Weights of a small transformer language model: rotary positions, 530M tokens.
Each number is 50 + 10 x the weight over its row's rms, rounded and kept within 0 to 99. Layers, rows and columns count from 0. The size before them is the row's rms in percent of the matrix's.

# layer 3 MLP up, 2304x576, rms 0.0431, rows 1186-1200, columns 480-575
100:66 52 45 39 50 33 48 56 41 60 61 62 37 54 44 59 47 26 58 65 53 70 51 75 54 35 23 52 82 45 46 49 54 43 57 50 60 39 51 61 62 48 58 68 70 60 47 73 53 44 52 52 59 49 45 40 50 45 44 56 41 47 48 42 52 46 35 27 36 67 55 63 44 54 51 47 48 42 60 63 50 61 70 49 25 38 44 47 40 63 39 42 45 40 44 54
110:52 50 28 48 37 59 33 48 47 46 52 54 60 43 56 52 53 38 59 59 47 46 46 59 48 54 58 49 48 54 52 46 39 29 45 46 39 66 47 32 80 37 58 54 49 52 33 42 55 52 45 24 41 54 47 41 61 46 46 66 46 40 53 42 64 49 60 55 36 48 57 54 43 55 45 52 44 66 36 47 45 77 42 43 59 47 44 45 43 66 48 50 53 54 65 42
100:57 41 48 47 61 51 30 56 65 50 48 77 59 40 40 58 52 37 48 62 51 56 56 54 56 57 54 48 44 52 54 38 61 45 36 59 43 33 40 40 35 60 47 34 35 51 32 49 59 52 53 60 66 46 56 45 38 55 46 56 43 27 56 47 52 61 48 40 54 35 65 49 41 54 39 74 49 49 62 55 45 61 54 45 59 48 53 37 56 33 40 45 41 51 67 37
095:57 28 52 40 50 61 51 43 56 49 57 58 56 70 38 57 55 47 51 47 36 42 61 34 62 55 45 59 44 47 63 49 64 50 44 25 44 54 53 42 56 40 44 49 50 41 40 48 62 63 48 49 43 50 38 68 56 42 51 61 46 48 62 52 65 63 30 49 41 39 55 36 42 50 53 54 62 60 67 55 56 31 35 55 26 44 60 41 49 52 62 53 64 52 43 52
095:63 39 41 37 74 45 45 51 49 46 35 47 40 46 63 53 59 51 32 40 46 50 57 65 55 41 45 49 31 53 57 46 53 57 59 48 42 46 57 50 77 57 59 45 67 47 41 43 54 59 42 40 55 65 45 48 56 57 41 39 43 46 56 47 53 51 42 61 51 53 63 50 62 51 49 45 23 58 61 62 34 61 62 36 51 53 52 54 62 34 50 48 41 43 53 72
104:43 39 39 47 35 49 53 49 67 44 52 44 63 39 63 48 47 39 43 53 59 49 58 45 37 41 52 47 46 48 54 64 68 43 56 61 36 42 53 61 51 42 55 61 61 39 63 43 48 49 40 55 56 56 38 64 59 47 41 52 38 41 59 65 59 35 57 54 55 44 70 55 50 57 36 56 29 54 43 69 56 47 73 51 57 51 52 55 65 57 55 42 60 49 39 61
115:46 47 31 63 41 56 42 62 43 71 61 59 61 57 29 61 64 61 36 44 50 57 55 43 51 62 53 47 46 51 49 44 38 47 60 37 68 53 62 52 46 38 54 46 50 42 55 55 44 54 68 51 49 44 37 55 52 50 44 37 50 53 55 52 45 61 69 52 54 46 61 29 49 52 51 49 54 50 57 46 46 51 45 52 69 66 74 63 43 32 51 50 64 60 49 52
092:61 45 43 63 44 39 53 48 47 39 58 78 60 49 51 66 55 62 48 59 63 40 32 53 45 57 43 52 42 53 52 67 47 63 65 51 47 38 25 58 61 57 42 63 46 41 47 65 64 54 61 25 33 53 49 53 48 41 41 42 46 59 51 51 46 52 25 50 44 51 35 59 44 50 56 49 48 39 55 52 57 48 53 40 56 48 44 46 60 58 48 48 27 27 44 50
084:71 65 40 39 46 55 61 57 58 50 50 53 53 24 57 50 59 46 40 31 50 44 59 68 57 51 28 36 37 48 50 51 66 54 55 46 54 56 42 50 65 60 45 57 43 54 41 46 56 57 37 61 39 51 47 42 54 49 43 44 40 44 53 45 49 31 42 46 41 41 48 47 44 55 48 66 48 46 53 45 64 34 55 45 49 51 56 63 55 39 53 46 51 47 36 56
102:41 46 37 37 65 41 49 39 66 36 46 29 52 41 61 51 54 65 38 38 52 59 55 59 44 51 40 51 42 55 44 48 52 43 39 83 43 46 37 43 57 55 58 53 41 41 59 53 55 61 45 21 51 59 42 50 62 47 53 57 51 54 67 52 43 53 37 44 49 54 38 30 55 40 44 39 65 35 43 38 60 61 42 29 35 54 64 60 29 48 56 56 79 46 53 62
096:69 42 39 53 54 52 35 53 35 50 45 70 63 66 45 48 35 54 42 71 40 70 63 54 53 57 59 35 43 57 48 64 61 33 68 45 58 46 30 48 46 39 49 53 41 52 37 37 65 65 67 50 34 63 36 46 29 38 64 48 54 38 40 31 50 64 40 51 66 48 49 37 48 48 25 57 49 69 47 34 47 47 33 52 53 72 55 37 46 50 53 50 61 43 65 46
102:62 51 56 47 59 56 47 27 60 29 34 41 65 47 55 61 57 54 59 63 51 60 39 44 39 66 40 45 60 58 38 65 48 56 44 71 47 57 29 48 43 53 49 51 40 45 23 43 55 55 50 67 31 50 42 45 51 49 72 61 37 53 62 52 57 63 67 39 52 75 69 43 43 54 38 58 48 63 56 31 40 45 38 56 61 48 54 61 47 53 46 46 45 43 48 41
114:69 40 39 47 70 49 55 49 57 60 53 35 51 38 36 62 45 42 60 60 36 59 53 60 44 51 37 43 57 56 57 75 70 50 42 61 45 30 54 36 64 35 73 48 52 37 63 57 51 54 46 52 57 44 59 46 49 55 60 53 38 39 52 63 52 66 41 37 47 58 42 45 53 37 61 38 54 50 44 47 38 43 53 54 45 63 65 38 49 34 62 31 45 47 37 56
100:66 30 32 53 56 52 57 36 61 66 61 49 52 47 55 58 52 45 47 58 44 38 58 56 38 71 47 54 55 56 48 70 25 45 39 55 43 43 55 46 50 47 62 45 40 37 63 35 40 51 54 48 51 46 59 35 43 45 39 54 42 42 31 49 54 40 57 63 61 55 42 53 44 41 59 51 19 53 45 59 57 57 54 23 56 67 60 63 47 63 60 65 61 66 61 58
088:40 45 27 68 40 59 29 57 58 66 52 67 47 51 64 51 41 56 38 55 60 54 51 51 29 51 46 61 45 56 42 31 53 44 44 55 52 68 61 50 53 43 55 33 28 39 58 43 40 42 44 47 64 62 52 55 57 47 47 49 36 49 53 39 45 55 60 62 45 48 70 34 68 60 55 75 53 57 43 56 50 51 60 40 64 56 66 51 59 39 23 56 58 44 41 62